From a checkpoint of a small transformer trained on Wikipedia.
Size: width 160, MLP 512 SwiGLU.
Training: a variant of Muon for these matrices, 133M tokens.
Each number is 500 + 40 x the weight over the matrix's rms, rounded and kept within 0 to 999. Layers, rows and columns count from 0. Numbers have three digits each.

# down: layer 9 MLP down (transposed), 512x160, rms 0.0976, rows 143-197, columns 0-79
# gate: layer 9 MLP gate, 512x160, rms 0.306, rows 144-197, columns 0-79
# up: layer 9 MLP up, 512x160, rms 0.327, rows 144-197, columns 0-79
down143:498499489513536486395504471539536473464551569495546535508508512543488503503491490501470460510553575491511541481502506478529492391528427496467471500477511429499492430450437510559514485502454438536403504484467494514506564473503526546434489452
gate144:526511409535432537517415477533470476525521539485615491570460522576554465517511470474504526484528507509441470424464503425449454485495502578479485542494537535447449456423438547539475477502566456525526500505488486504431535471528448429512490489
up144:474551453473579462525566516496569521502446492543462467471544532479467515492423473480494462539484507512517439544528508544522467492472515466522495451471480512477547492530574478465520514444478510510433530468518527500529491454474514476477528515
down144:474472510499510512466565548513515552466510524471508521454468493486475484520546569506516475473518579539538506555513511571428569471517545512497447531527481503461524484500481454475510538459422565488459537483416471506540456488519581464485476533
gate145:537493535456420512545463511548540476524584402495490486506498518480503490520557535507487444515536508544563448573485483450502468466490469472536505526535538481452563530519562516511406528536484526466530472468516510457515479468519501514501528485
up145:521500467457424501508500527531487519471510395443480476575423486462508502562462517483549518502540501517534451566473494514466488498453471509508470531517522479513481485551480500556484521520481488422489449465564475537510502498506461515502548539
down145:542492493470487546507453435497546470510499442517510475500484552418515446606490516485568463544482500514567479523570493473491449487501507458507460502498462437490516543501555438466528499545522518417498453488499489480523518534522462508404543518
gate146:504496433441521487562563465552537489510525460449575451459518543526446469484485460480557482491483486421525526487505510478504549543476524481420519486515504475488526540448579456508462555542490523442573539557528492434506502458521529531457565457
up146:538440505553541513519514475533481465512557565506491464580446438424472486475542543447509493474504484520570536505541471501481496486498469533568525520434476546496572442467454508438552488509530474529481500498522519469487447454485463474541501487
down146:538505602508537566513526440507521452460476528512535477477520508511513454468442503515561457478483537532503574521479513444435544503600509494490430500582480490477519540423565507467587453461446556484464499509448552431520484494496575518499479512
gate147:576416503467458516532504550514507494438477394459530523521470484508533465571551529480465486490483522572546448437562495513459490486474512551529505535426417534513522516510532533511488559482528515487540543536474510473512488430534496527552501556
up147:512463446517425515591543495487460594492487457518424497529470469541513511468462401506467527480552480486513446511561562528492535537453452507497467446449518540543485483565526488481529475577544512539474467511432517576441498487434513552474539490
down147:448463485499425447512520422544563516511448467416483497499478476553472561552511524474480516502584490510416458568481480497496502572469439516462458431530518482552455493542433505559457495509512517501490583452510513518489442492449484491442493409
gate148:498476443521450470547478485501517517534561500508433455534495523494547526484478471489527480446434536476479538487389496498492543442535441498504533511443500453539480496482490498429464524459486531519553509495541474508488505516448426408501486535
up148:469472486535519496508511543554475513509516483525478546531427502471456539472532506512437505521450480513530496522501502460544417508524546505476454513540518506472464501460452465565446411472572496540418502509540525530461490491548550590458449521
down148:495572553534559532450493483511499494475547515459530473504503482516480455538527550547491501497504493507564481512458526470503498487527471493469548513468479431512498489574474509488545601445410492510550472504499504524508550520562514558484527473
gate149:535537602505449501528505517550522507595517502590539488539523430435513469483478524501587504496420523557472503487524506486494498487403490508504473406523513533494466465601514562423476486501461541529464455489511502527443494488444508428532511530
up149:468489442512530496493441472522470523568507473422441491447496516530508501449446461574480477452465495468531546550549437511503495491474474527598493473510434557535549515469519536459543478463516475499457475413464526532524512535487489521440513524
down149:543554469532503528460491451519502510542524528518452522509506444480550452523492522521542513570429488503537449475569507517466510417490453459447553491586467546489503496417522456484522451527589449499538538508549564453496456557470473457497411465
gate150:552479545445547511508458471544551444533516395522564488540506485519480484463494486469533429443469570497529540495480498499477554413505460588448440500403581512499469571423479545478460544481518515545571509465502558437510473517510489552520501519
up150:470451445496531536507502539462451527520497506514471499441517485573546517542534504525444434464564476494501422475501504457507481479503464527578576508466511565474494448506484444462473572526473496480478504455506496532506545437512566539521542554
down150:503510546449561528518545446474470469550448426422516570540510518473445465531486461491568486446462533485533528504463464490559543508521470525500424535509487489514483536456520500559506460538480519543496541536541444451477528594557463482510551454
gate151:493483556488461560476486520475495491482505478454447540460514426458491471475441529523514489518543462534498444463473521526510567442527563545511473495455460463506613468548527465505494556474527542456472435501511494511501525514498456527583547512
up151:434511605491500580511487552524450487551471475424474554508459491461514447518457494464506433545475584420536494485459489504519486556551484489521470419523555448443483492541513503525553560545562477466460509494505554505505542545507472512408385475
down151:423565511482544588582499508477507532494519397477469527506535531477451392485514484471534479483472579473539456517381502455475474472529504499434602502462445494502447514514463493484436509439538504498452515440472497496475496525489433492558532499
gate152:500509398610516520527525456481555503488501475467573507550471510460539447414503462539421468487491485499458417503499525545490481573462503478507508500465478467486471511500541475421393482563424472545511501493501478539445423486539556462520471530
up152:484555559522459431464467439496616466570478471487514490462514547495534474491456459430487528566493493519471464490480518492503549531480565506559489487472532504585490485464481483516509478514537512548490513470481485481492456478540538433437524489
down152:550534550545519443487480513493474467483471560572562530465493513514505499460506472406386519522541493482521578588499466516572516455545565480503491515444525475442513505492514520518457471512470604444438453498570475557532545444451482536461475487
gate153:548476438508451567561487458471502510471465521499515507576474473460493502552564454564512530454473482542506467505554507464519534456454485521486503534442507476433487550458447508501460485429420561553473484460499441486536539496492520561520539476
up153:535434599580510489443523431510538436534538554542521505576529510466532579488483507458509574552506454557466507444469499527467477497468487510483516460517564565475470492507548539529498424502447564478464413573440561493489459512470489523453471451
down153:441515494455431421449530515452475524441460482520459560501515555422488563433521517470460526534508442546547503531461505498479490597504507528553460541539508519551487502503469480541470534539562421509498458524509547552485481488434525465543481495
gate154:451392468515450442498555462480464599475581593536517477480547474514520469438502462476542508516475494456435521435500523502468512498501459523488536509476454565568497471527513486452496528511477511442495555493556445492546413481486518474470469456
up154:565495543450486545486395529450432513405541388523475558439479480452449480443578488543532545489538505525518511498540494497486558449489551540508432433517494525517454565521526559506506491567519456544442521501533567467510542429480511542544508458
down154:534549529486536509461495487514485501486523389482544531437465480527543491571530469444498401586450552480517491514492484522522509474487529441527587487522479415489557464522502453458510591492492497473392559422544517489451590507464491479516477526
gate155:514527503551512432498510486443439514519519479501438475496508507536496486578550537501509522507598484450483484575551467491515483437435467505524552507524484513521481536565582491494466473559486542439577523420502487502571451548535523475528490549
up155:475506470531421443435490473428528516428588477489504460487447505398441513479562484551524577491556537566547483512527498447432519442466450502492499432454527494518519460487526451479480394520502548479551579466473498430519471537500560425456501517
down155:507480530482478422465485508481469467511591567521514523530532477558456506500549531502528567509475426521392501455529457430515600498547520593498539482560452519546444474473531484439480468512425481535493458486473534558498522530469466531514569499
gate156:483445504516498468598523512464552535446578479525445581461496468449472513475505559480529578536502495496502459477549532507540507472502476551544498529484519580448423500477435452519484572426523526483526500519464434523496475491494465456465447568
up156:483456498551545499528563550450534435438585563459437542454532507579525473469486563483536489479383525482505471468555513607518519502479470429526455507502573430462561478539527501545498561483533501440428501499514510527497537526489451487494446555
down156:515521534470549489479507526559519550555544441502445483456516466515521496454450577590505496513451509470552443493449566501494509550504552513417517487481504513430413521528482462456498469464500473537499497475477541469516524485525543459457472525
gate157:524554393493445521405530514530523495509483509488541485418492589544486489549515452465520428527489547544503509488525497499544512531467477543539481492501537513510527510507462532485479529472510474526509466515510508413497499520464456480521479466
up157:484528421531515537419457490536516545493477490542483481514567559495385546484474438439514490569442529497494478534458483516537476486478476498505475500503465511509528474522545456434485519539474536492504495500520444528463540451482432482543529498
down157:513508403539510457518527458527476443536520478517543437501492477528560451511480497476492490459481454457542498468466553477518513511476517519508478521513525537433499546447504549457519459499471477521498484430566518472524507504538499432524486466
gate158:515565471438477468478497510530489456538490544564546550487498505519577451593511516497474561508513540497586512536439537526497513508499530560518529488478475493457504470490547542479468564554518495464502504461449591495484507485461586541491518519
up158:515487480521574442526519507485524423511529457555482503482466462461493563536472510505479576534509504462503495516469539547496522576474492491524573519524484516526481420518536561507457507529486544513527491505468525563505486522520515470504469512
down158:475470460496472556470491529489555552532502437506455566474551497503456515533515577515437507552448464541468521417534528539484492535476494471500541468419488522509525517493494557449441454570532555479497540519493460491517500527513451527471529504
gate159:513461523471478532528483494490570477531465603426542491546463536496531497549578369463466443510509479528538510530499498428480546553506503457504506471495476496484464558561495440509434498435486566495502537450506468501503424518496472513502490456
up159:548505463501559540552511522552501518537424523540513474474462501448465576533518488520518515503520519402503487499514599468545517497532546516512566472483495558523513528496460542507444562436556383565522453457628476557597509475489527504487463541
down159:521439449478542505497438489482513568483543439496538502567505486481520538475501404452500421526514494481453491542430486466490494486476485529527555428523445396526527488516451458502377549479578516543462481422605460468444506479478533508541506493
gate160:504496540498545496537538407522487487573530495524501490550534581500509463516509482544432442554474483545520494509557548578479478502428541565446537472482583435447475516579498448430536472539483468456487507501513468574485482556464521477463484448
up160:558562542460486559573467548431429495536437452546494441396429428478466549518466431514500492530570426502528505498537559478524526511508486563472430481488450561492475546457474532417447474471497462546528511481458538490594553508582460539521451449
down160:513552576493529572532478463494431553503463527583461600545491486528434457567536468568438486510545481537429485481503531505506580510574493440513499472504469525553482498479433489463464542486498512471442492500563510469485445519540486506515523592
gate161:548442555494463449501429548510522470454482558478471515510541493525457460479451474477535516467481443505489506492499496479546442517548485467586566529534457446432482552531578479550508528506455549514529489500470429406484453497502502518553548486
up161:511533453498470503483523501527522483481392490421539472484528497533505457463483486466442495539528461518510504545520456486468541525480409547568501542533542490496575462549548471373531509500529511511499424438497480523468564465503518487447492452
down161:446456534471506456490492505450559413547556470455495491525536518488528502426460499475526472493552483560501423492495452445525493500398470499487490482605523479477444504455416501519434547527488557522535440505400517459490494479543418529395508514
gate162:540488514454608496537509490549555548446464460553564540461435543474497491474459450461473529535493503468529478504467561458482522500508510464516507455500517528452526538534466537535499445522562526515508433546452483460443484502506455496503494583
up162:497478511478485512551505460510573493477522423498539449458523408443550469466444455434486533540559454525516542555521565474456463536477528550525483499440501496458518598453465586535512516516519561515540555439497536509469428459464536462483509518
down162:520526493512542514463472527468440428478472529447507508478519598529523486514543553564535463527506463563524437475536457497534554476505486525510513568534514499485506476482558590513528510480607482502517453440513543488571465553503530519493503535
gate163:511475477416533503496550506496538482470453492482522450508436438513581495436509422494447475533515499574474470446448484478546480452417559541428506544498570445523503525534530515434535552461520476536483535431484502471556535459475463506552549441
up163:449512528449508461450547429564555505496582467516574484500526552494522544518536524485462463520462492434414472482478394552483461480454560508513461502534486441441486541550487486522511471504475493560538523492538495488431536553540402514419482430
down163:456553468473492516507478477526466580530496396424458525497523443542477473487523506559517520524540494464491583547401441475462532456417534479488536523532548502503511514489587534533535518464592444519438567486515487529506557445445523471528529497
gate164:515521544474529489499627501463482508556507579535561536539422511553553406473504542425456489527491545515518500435502503497461485503554473473470448522572452502503478550540495537521480465483536535502497454548408565463477531413469516544497528537
up164:425483441502534599526541532489506517529446521456571540469436485510479438524450500461444491510447495448450536486531522446437524464518403543502493478563479510455492491464567521474536473472512559512558441457459522501438503459530523564524499472
down164:475527465445540477498489519439511467459410513506549477535461487522497478488490565488465512405433474500500423524546439594495430473542458436498516456522485445477547487453466562460488488499552476501519506523428451507482488475534470443444468463
gate165:543477487484503577442561568468450528463450520477490455509456524507513518542496566496495493534562527531490510412515509527507520535507502524451469554498411451513526482509486456453516530467592498455554438528503520429486502534476434532519506536
up165:486540453451480465509551531507444505526462552569523560512577480541484501507457456489479463460539481454480498472484457455499422470470517484548467500435522436527405553579471510462492518541487530498485502528518469493527479544506480523520452370
down165:506516508485509541468469439453547475456498487540562411470500435533511507537520472584526493517555496459561531514408473527535499566520575509568481477510514523448577534453507457456527492475508517571508495461494516526508471549495456440439513461
gate166:508466478536496520516547501499561489550443481505505476493506456519516477463461563515526501537528513560413507482495461513492507518500536608472499599530452497499416489462469512526510489498517531520468436474527488512522481557500510534533518459
up166:434494466504544493560530572496535507492544502463449487563500511500481456483575434535496501493413469493536537535559568497476502502410455481434528531542535535512483532464473549529480442509497495515481538517466578474488559497571526479442444496
down166:578466566586498437497480531444552485543469515530516445525478537540482524499480446469489532452483488593436545554509564492490489467502526510461501530498475512534491539479480510484494503569493519513563494508498489558585518558473467443529519482
gate167:504477548505550509561448585562548490512455455464475536463472410546506441559479525522554474431545547475460393436570565536487523495532485505500489524518476528416514523513443570511438486543442473514550505474454563525504499504554549440484514510
up167:475510437448503545495525422448517440563579580520523477499449573559447545500538540511493456502544510527476563571514432476479496513456540475476503470518474479531508442485506500449467539518479521503489502483568530425498507500468516505508557467
down167:523501451513526547521559434519488504540621500519514594522498562494492534489517480460492541532523405537485496510507509555456558466456503436531466559516436533513430519525499547497481496551546567486470451469489501498486516481508481444454461497
gate168:512457442530413557493586561553509579560493579447549571482508496528447451543549461547465550481503500486486508466533498552479491449518497514457529583529524506457498497494531583460486541456468525543427543475573522465446503516530482509569479496
up168:458438452553528426557517531485521476482545483461570538521500566468540454454521523489505450506571461487506511541583465465563482470510512530566468518546449480498487430475489524506457420554496442575505452472485457559480422490483471480393528515
down168:511437474529579573495530423492474471504453503498563485510541497425401448506551500549475446530485506508489468586499377540430480470440448515520499419400518424510531540521522555471549438500465503462547527453474451503513455450518525531480445501
gate169:540518441486474544553495514578494520541480556416507513426473513536492501515526475621514447485499533496502525424505486446508436482478501468531488520515487506481465457479499492566523495480460508488577490494488499492460508508536514520534556459
up169:476501494486445531448444450509534526469553625520466453510529457415534520417516547495494523477504483524588519422564485493515487552495489538414485504480507549504461465445536510489452423523461498492500509528380434515549488551408522473442485543
down169:502515462459547531500495518533492508529592486423488551553475478466484533487532539541532467468510447408545503462483497503529496552612474586503468487549501534560444439448500482544493522476531527524527509457470485519454458496528479408564478540
gate170:522460565478503486499523496422475531542510516494454516528545490542478551451477513478478477556443419460488515551547481523499520476446552473468497557474516488578451464442463446510498527526525470481522496530543500416488511494556451521504619508
up170:543516525511494549536513496617501530494454474522529456496474560485508543502478520449449508538493486471446525460521489502517382554512563524432461496584517543474473474480500439486510490480534535550484528516446553522527426477532427484572516475
down170:538533516528530492518475482494478507509459488483465515491517457518520460441510539582494474537578461506538526428565459567483518559480552515497463451515453506568485505464494532485500466436394541507455484512558553501515635496428486499517471533
gate171:522446541467595513517463519522500516500489547536513488493515483436499545419471506431561429558520530515521501512426473569480525560428586538537488466513531406526509542555508578472574487447515498469512540516506412480475488455561554484548468465
up171:482548576525507596512523512489567422549507488506529481534483469439434516512507468562503435489499573425462432442504484509448439592495450518416485468503516529489485447486461536548465415470524491533499469505590584498444495476444507421539518488
down171:575477455470470589508493463524493551448565505446420484436496546544516557450476485572486492522511514504512485481563527465538473498420449456548517512500553464561432472497537496557538552492404488517516495500526414553482499474479531498423478512
gate172:517519513496487530591473600447448502492455486499468504536476454503521534561486436530469445493531538569465492507520555528560530536429532511460422410486430472503502528474603468578462458484565529523498496510545534472515427493531486520506486502
up172:492514494525494409465483508416421502579502422489431480515526465464448519604389492497485515510547544458494498578488509510545510502445519456486489479455472470501482525466541549560487519480507565522517489425550488521481402547449485517575567449
down172:533522423548475456542585390516518479463501393538428504450509566506544511412483420455448557425431500507472475525486533510531522502466518515598499521466468543522440561492580511461428472556563446508514504481513476503512482484454446532518500496
gate173:475572507503554467491564471520570548528518526532483505488521550465510554547418480488524525484511508469437513506492455558506505605540519478519434530515431467464477452560490520487437476478418520496576509535500506440463516526460548515488501453
up173:458518485466474502461525489495466580507488427506523540509487475511432497482540451589509501557400558491455472553451500491460497480465472483490501510496517465517500446485647509498474608431525543512461452514485525544512498503501527583589472513
down173:551528524487587515470524407446465514484498398486549463539531477473433530464510571525509500485478517447528496485457534417427525505493428498493509542499529472532544516468433490524492556472541490536442505555456532495508494491577547443577512507
gate174:454545448439482514486432503484545464493521506504505556527469464638485522514555445443500488479485554478534515516544460515491489550453495507561477542489484484428572492470522472514448501496492481467432506493473509569523486484505546532563562515
up174:458550461508429549552549512486534550527532541487562476493570585331490476434456535517502474498505577511519493570528552543586537505479510550470549478554489475502447535511562493464511479472464552473485508482545485518564470518491527526409434476
down174:492469474495530570534576472490503459437565466462529472498458392508506492548557525519426504495543522437441563476542465491478495473561539471498505510510490505515505508490513543506489462425378467494470512466468486514530493572465559459526494449
gate175:508481495513482558503450506513568478505484461509537484554512421525534555546547530464501457551440579548505454484493520512493448436496497464481467568558444550497517499493546497548478541500542538487480432544477473513566483416459525492543488525
up175:492526491501444471442490510432448535482512551479454451516533508519446419478503562519495501514452466482466499483510501451452479487459465518461429491427496462520438474490462499527480488507484485497573602511467566477452491474474513542470454502
down175:561519437517486501481519462572505477427547466470470477480510553564533505540464501486422529504536466519495459469472468524503509464493519503461521508433496473407507429453453460544460494501478534483480479456453480431490479512487568513479471504
gate176:544500498523497503616486459495483444586470530523474543555484484522459498523502460432516500562579453528430517496617452430457518449492487531403542512468480471528455478474418527487461491535478516454507503479463504569490485439548560467455491439
up176:410487474485455521427533495506514514469569442485486587515580439525532415509504502559547504519436582508585488428453472580536531560516432496445464526526478462525516524496536486473541450428498514540500484549497482463448465528450502485481490430
down176:481488424538521483564543472522527510511484511476503535452477487556485512484491516478562486487540536512524575521489439502474462473503496493435462474421469562550431500488436531592540526477364460576449467535512486551452579547476416512474483495
gate177:492519484456512544450423499542454510548557456541547490497479551490559460533527431465491480486502456491523511522550569493455459473482475506562562507483519538485506412456478463475570563530480544533448462423469495501518420527508427434564543509
up177:508461460503535471456468528506475577506534416484477496518446460518575470482538504489429539542550470520479518503507494530447520542516516542490564483489509533490559506451539583526557539490463560520574453483481511493554479417505528474509543511
down177:459452495537448469563541503482503511601517449522563480499468524517451524514471470570525456585547493487470421502457493487544487476465596475521449473479592468500440540459516489499511523481491539526486460551556481488446499536495545516524511480
gate178:498514519544513532475527504523531596471510517549466522600537621601498434491554470547461531583448529438557464445500470568494531488474547517449461479563471531560467555578474512476466478537504479534555561493566482495468495585479466482577437489
up178:491493511571558496509463484521544473505440530512507468456456540567415550481535452512500510548455538518493524532547485457522431509470559534494509472529466466492552478509500466479531464484499530539481639502623580530455464474467474512513494544
down178:444506468525469529501501462457482550518437455465491508486439534558468535535526511458515517552548502505526544449496521468548473456524516489454548493513473480448521506531483511498540556533559486520502462476492582476514518505537501541453520462
gate179:538444458578502523476526464507500447456502497499620492505444596472564507544559512433510543525472476507553490461434512485454515420525478521524485495541533500555556480452554526575450532412536547504512531501536455499495507492450549463545543460
up179:506466466509501482525487523495561515453493503474565556535460547455474485390531466457439475569452513455521521506443510495519549501537499483501477506455459571510472497554498470584511425500483519564461518535476567553500516497422538449508434545
down179:435559483502455555484510499461430499542536399572511508566545556463531487503531520535483491521486455574523482612471516518547528464451534448507546520575512498543530480532449481401508474508590463554477487548536540514520469544449523502505544531
gate180:488475508460500471508495541460519515494497523530546436464541524532577559555493485508431503462527490644505514474431516521500505470509557464526510426461494469500521482462482475472558548524496485387472518464551455474530516482547592505574488510
up180:569561568517555520478541488487525515469492478438487522522470480464469451531520516467533551462471459394529472510528512475548523472434521495487494541448534550495471519620449462529432497486478513518436511532516484495473530528578494553504521508
down180:541477483489531527475499517525511449508454415485454535503512429475536489513514471476567512495365465517479543581482532533515499580483557529507537514430452500513457470506570459553455537505552424531508493542441489504522561526447561463511499491
gate181:479436523561461555486495542486475492502562466555466607517505487499485464485582468625552510469470468506540528512469567519524495525467530482480425487518454441457440583524456464483493509570471479483475471478516499443500437429509516440475555517
up181:531520517523493522455493487492453442488490480495520481488473508544495459503519504552484578473572547468614521464466457538506348521511490538498501434439421489418518511537471503502476461562543544451459493522416390501457431449515549495541470546
down181:456460456476498555511413486599464480585484531487409551466486514441468470428460529575488479553479472475502519477462437395491454457516527526495503525523514491504459555476535542570489459445422499520482438513461526508519473471498556505484520481
gate182:471507581506530544431540469569537552531494542512554547491468474445486506496479484538557513457504536495495440572527504496481462527483462462537553541541514497492556509472494489579472525481506495504556527519429585478549503494460518548464444499
up182:477481572489550506546452495550507595461502553436559488504439557433518549555516446470519412501519542439592486579483527459533455506529519532504489457474536528450509504496462535504468482435531442469532568516499583483528474485478527486530483482
down182:539412463514453490577548515493564495601509459500402449567541493500564563494478518511516521559484445465548498451496495493503518515477517520530453557395511446538502499487529470476414488485492481449549511425477503541548551445494455555518542500
gate183:575488516458422527515461477557465494548541504455432523565467576478495476457484487471507507494464491544481501490477522564446519503496540435445469531480459491524552504407492436494435436550398559500467515499468436523542485487506516566532490577
up183:461533473490547481484511439526475564457419499475472465511541473535470576512455547553506525400479507454416465544489383468515472478503464546476588506571495525507539478507556519486466543517557532519529512449539496530450497441497442510456536478
down183:448490391499547419463469563493479541474538539500556507513515439546494511526517519434476502471530544462527534568509500517520546507567553555500497472452543456538507469480472583500478514461472528450501570459414448435520492454464499509533448513
gate184:495530472481531502458550519501464559533544512534498448467474516397443487525500437494543462445477513501556474492580501501579449427527439453421466546526461531481494497522493488496481583498561450481507481539506476508517528568435486546504536484
up184:565472519492553550533437477433482503465502470483515505514463528547475451508568586516528495592525498518453523463576529486500506512490495474543515466509512462482507449508520505506478433470474545489499468456505518574509422431559495490497446488
down184:536440488509474535528402501528438559452492454467548511475478446564524518470537504510518529481427523504502455525507516503484494494514447538459447503434512533553459508529532520489476515592558547519476460477561431462537501482515513446548441547
gate185:520502501504541429537434530549505482491505485445502558572534498482575515467508575473546506477552442461502430532520422517526552538560550555439470544430433546430480561450509468492490511505534554475490524497470540457403526501516465468479525520
up185:447466509511531493523548551488506522554480472561481422523449509456452518510500484528462490561471502500515599464431503509533490501475501500494493495570507459571513470451499519466517557523537549578480504514519464475547432525452479492428498527
down185:514529553463525532435499523510594450571515528461497486428461486511421436545526518464492596484509474542480524539502499478519510501439480507546500404570522465432486505517576496484483532527571530476502456475555438434566466468499587500465493482
gate186:463520438432491494516557526550504480562368480551460486586525453488520466567472545469483439542538495482494463482451526500489481558509503455517541483511495526528422506542504478465478500514468491495477480475503510496542582496490618580493514528
up186:474492494502439536477541561553531478480469473449535536459483519513494485537500468486567428494549560512568487514508499500549542550469510533503551447510501433369468529482509458489496434565483470472451546519577488500499546489447526457510440444
down186:549554498490479509387549490485465486460516486540480484553536540458480473493523498553498549457454393546506448562531564490501477462532496527428466494550492428497533473580439496470466525536491467478519454476488548426475474483530488547387500571
gate187:450514544474468551508579478490632446455554527539514521482562499536537500519509445614477489536500415552510487412467456549564460523505534558487541510469505494494506534479415484489437465463443491481425464471490503511478512446538515492541555539
up187:397476521536518496441480501517527489525476474468503478466468494486610533485445523428504568503510399420450484491511542493441452509551539518480494412501476490471489437438487487477485530540457465491548469512470479503428469466442534491426520540
down187:451477548524508442499510471453452524542510449446473507446552506472515487566504485508485504482483522480511451476565408499534472540519498514538535491449487476505470550515447537451456545450451486473457454523542528500488511431508452524527548563
gate188:458560496481480460450494488481528519460450608478521460518531553470517442469524453532424585562568497559530459463428528560525496517456505504474494533498419548448463469557532510492558502534454445461511505466506507513517454524475438427483467540
up188:478489495564497552490506527519490500561475433494580523528528395543417512484464481510471502548508548522430499450494499472466399530499499557543537440509473468481479557473467473490529466474461541501478497496434482479565541519517452521544503426
down188:468518505533490562483497556531514530569537531491478462441409464468443489474494455552437479499540497523441498432550499568499463572567484535499502458589468551455460509506555565470542512508388515439528527528483455476566562547506509514516537532
gate189:490464509546551505487448515464497474568459448534440546500553470540496493468407542518541445507459504452504474529471456502495523473425597533530520502538547553530467540461464441428492482559411466483422543480500439384494576481520575513547588548
up189:492520489504526508403477504539475477524429494471438475496519487474519463477521496570562490478461514519516431492520521428524569481574496546522541484546538507604484527500436499459460473528507491459470483493438465543547522454527507479473474481
down189:509515538517508521481478521510553488505468456551479459605545415535549481535463587532564467521496473503463442433491450554521513549545529556557476532525486520538508504522451423548438478476479487483517526517461485461436420566473479479522473503
gate190:469515490544545465528481531511456508480480587407531460593491551498519567467503466474504522520487461496594488468498494471521486481471569502466557495445429468516552504437495541479476529483560508424523492425533469513461506534579563503598447496
up190:435458471482408535454539481452482459481523583469486485464523488517503511469470509507524483479425468465516562437549467473500472492504583555524450488560492422516567523555474458545476507476525530552518509458563495463500532498479544495435498529
down190:456498510491450526501489568520609510510541535521484527482482501553509424441460491483487440477513528509492579505451480520490481500463544463504501496542481513542528562504402537474459454473434494499463471523436430440491479494511533469500519503
gate191:450482513476440533496427540473514494539479523543510483471510466488565487510548467547540490626504478497502510518560504392494472470467527496459480445558441552529471532484461444479507512471552524498474509486490464481490449564587518506508436462
up191:542484572492563479515485518414533485498511500507550562538499490499516562484517497445530496485526470561465507479524548457534520475478566504518509555517566542478466442537473487523467477512525449457565496547486522486530474508501550533529459509
down191:476526536563490544494478541598444463367520574522511441450507504517463519442518543452487476488473485471561504463459467528482474405498473507477467497497517556554540496485551485495440526516508509529472450463472500567471602480506513517488480526
gate192:548598512492524474503496533513524452548469500546384512509460452561524462477470523491539442500568482510445450466515503484464549557466469545481538512510560553511540508513470531509475502498533521573522563455482585555568446562540471508488493515
up192:441450554567509507531528367485493509476460532523570484427508519508470510562471484503486488601469482549489450492495500435509534503514582464459438470432482508439471525500530484462511512561460509504495517510526429558496491419433429487510483488
down192:524526482432456472484489513602497486488503504525448539481438419537466491466456495508515490495562443451474485576498505521464502522510468502482533500571496463511495471526540608487507494504573527494428449514472568564575494473530453525468466590
gate193:446524425471549486487535486594580545484523519473515486505452485450471469507511497468583438504508491515462541475465539511487472537493482531530479511475432492553454530521386485582516489492408519462501530483458468528462476495492434520537488513
up193:535496472519446537462467448500494492502553517460480554489487542502525459532554413514615415524568508508531503472541511499469472533514458480482492508502478543535512493482427542484507512496501532434470520477474481462501515476518474531537506422
down193:540494439481523568530528487504436464535482574549533526553479528435528507546517457532490528466453465530457575513457475551486511450527531529455482529513582497458464465512684526519519524530531536468476517539471556454498461488496489491459535505
gate194:542493475553534397436493519521507504563489525500463507530554533510507547476534501499505538427540594446533490495596463487517545513530566464459528523517486505468428538512413505543533503430452522546484525575462480445456551559438526541479486506
up194:463499554493516520542562493528476496481557553553544492545519510507498569543422486474569460560561536497494435428483447491515521537481538468553496476563467454488520536507481501501546510515509466473507504482460538579535436532514444488454437479
down194:497455483531509478516442492439513503528501509505453486548500526553526484482524522525543513537502488502520459487493411435535481507533522532456451495504480547564519472503398539497523511514486479491513494488502451463502552536477493527498488606
gate195:433573591533529511560515497519472391507567495493513458498555468521536424576575506507544542419551519556463522561499554484526519478504469544503465417518541415522471508505537441492448525500498405555536526476441547520492488476420499542474492430
up195:548523518413492475458467461536487492530472507511496497530503587494575498505500486444422508570484550515570524491541505564456583524503498445457490523579511509476438532499485440458501456511464452543547490490450527534527419515574482484486443494
down195:488384518494477551464441543497432508585532463537494512461467534518498554498475555474538536526453495541519484471498537499469557495552527543469512516509438571485538558478443468535475534549542532469429460531482460515503489466514543476512495472
gate196:527559474416509485528513494462435560570523515481520491477465457548511551489515540493540578504472529446542490494482496474412507445490505512558503513424496454548445516504542500466526496477487569485436491518439473454474551489583470518424493498
up196:483501477455424453491485514477463533449509534548479503569481445547481516458478397448448471556528471579515498491552489534496389470463511465549468523503478451531384472508504469537525479481469523550565544567445427571522487456514461524557577445
down196:547500587501513501542577527380542541488499510544451561516498508578447509535545467544425495484565486523492458469471516626516476498533508479436488551523486441524495544424507434540481510614546528517522498504444473484439546543484515502548510474
gate197:522503442496502585543486490532401561499479500518596530538504542462538434577542495494487525546531463554548548544499418561528544535479551494457433436519445480499548483550457499518533531519513540439476672478528459501464493498492477554490523469
up197:493476535503510475535536523432517524518523550501544413487502468509424518444484522488403505471524473459503458481470547503464551517522566471581550458418577498521494525502494553495555500546492463572420460520517556486482534511503535448524437474
down197:464519491495544522517450515467511537520517407483448519479537442509545431562449501370531438500461522483496550431516463553508484468459532586550488513536537493491456494483413517448454464499545427488510460518468556447531489540455487548503493543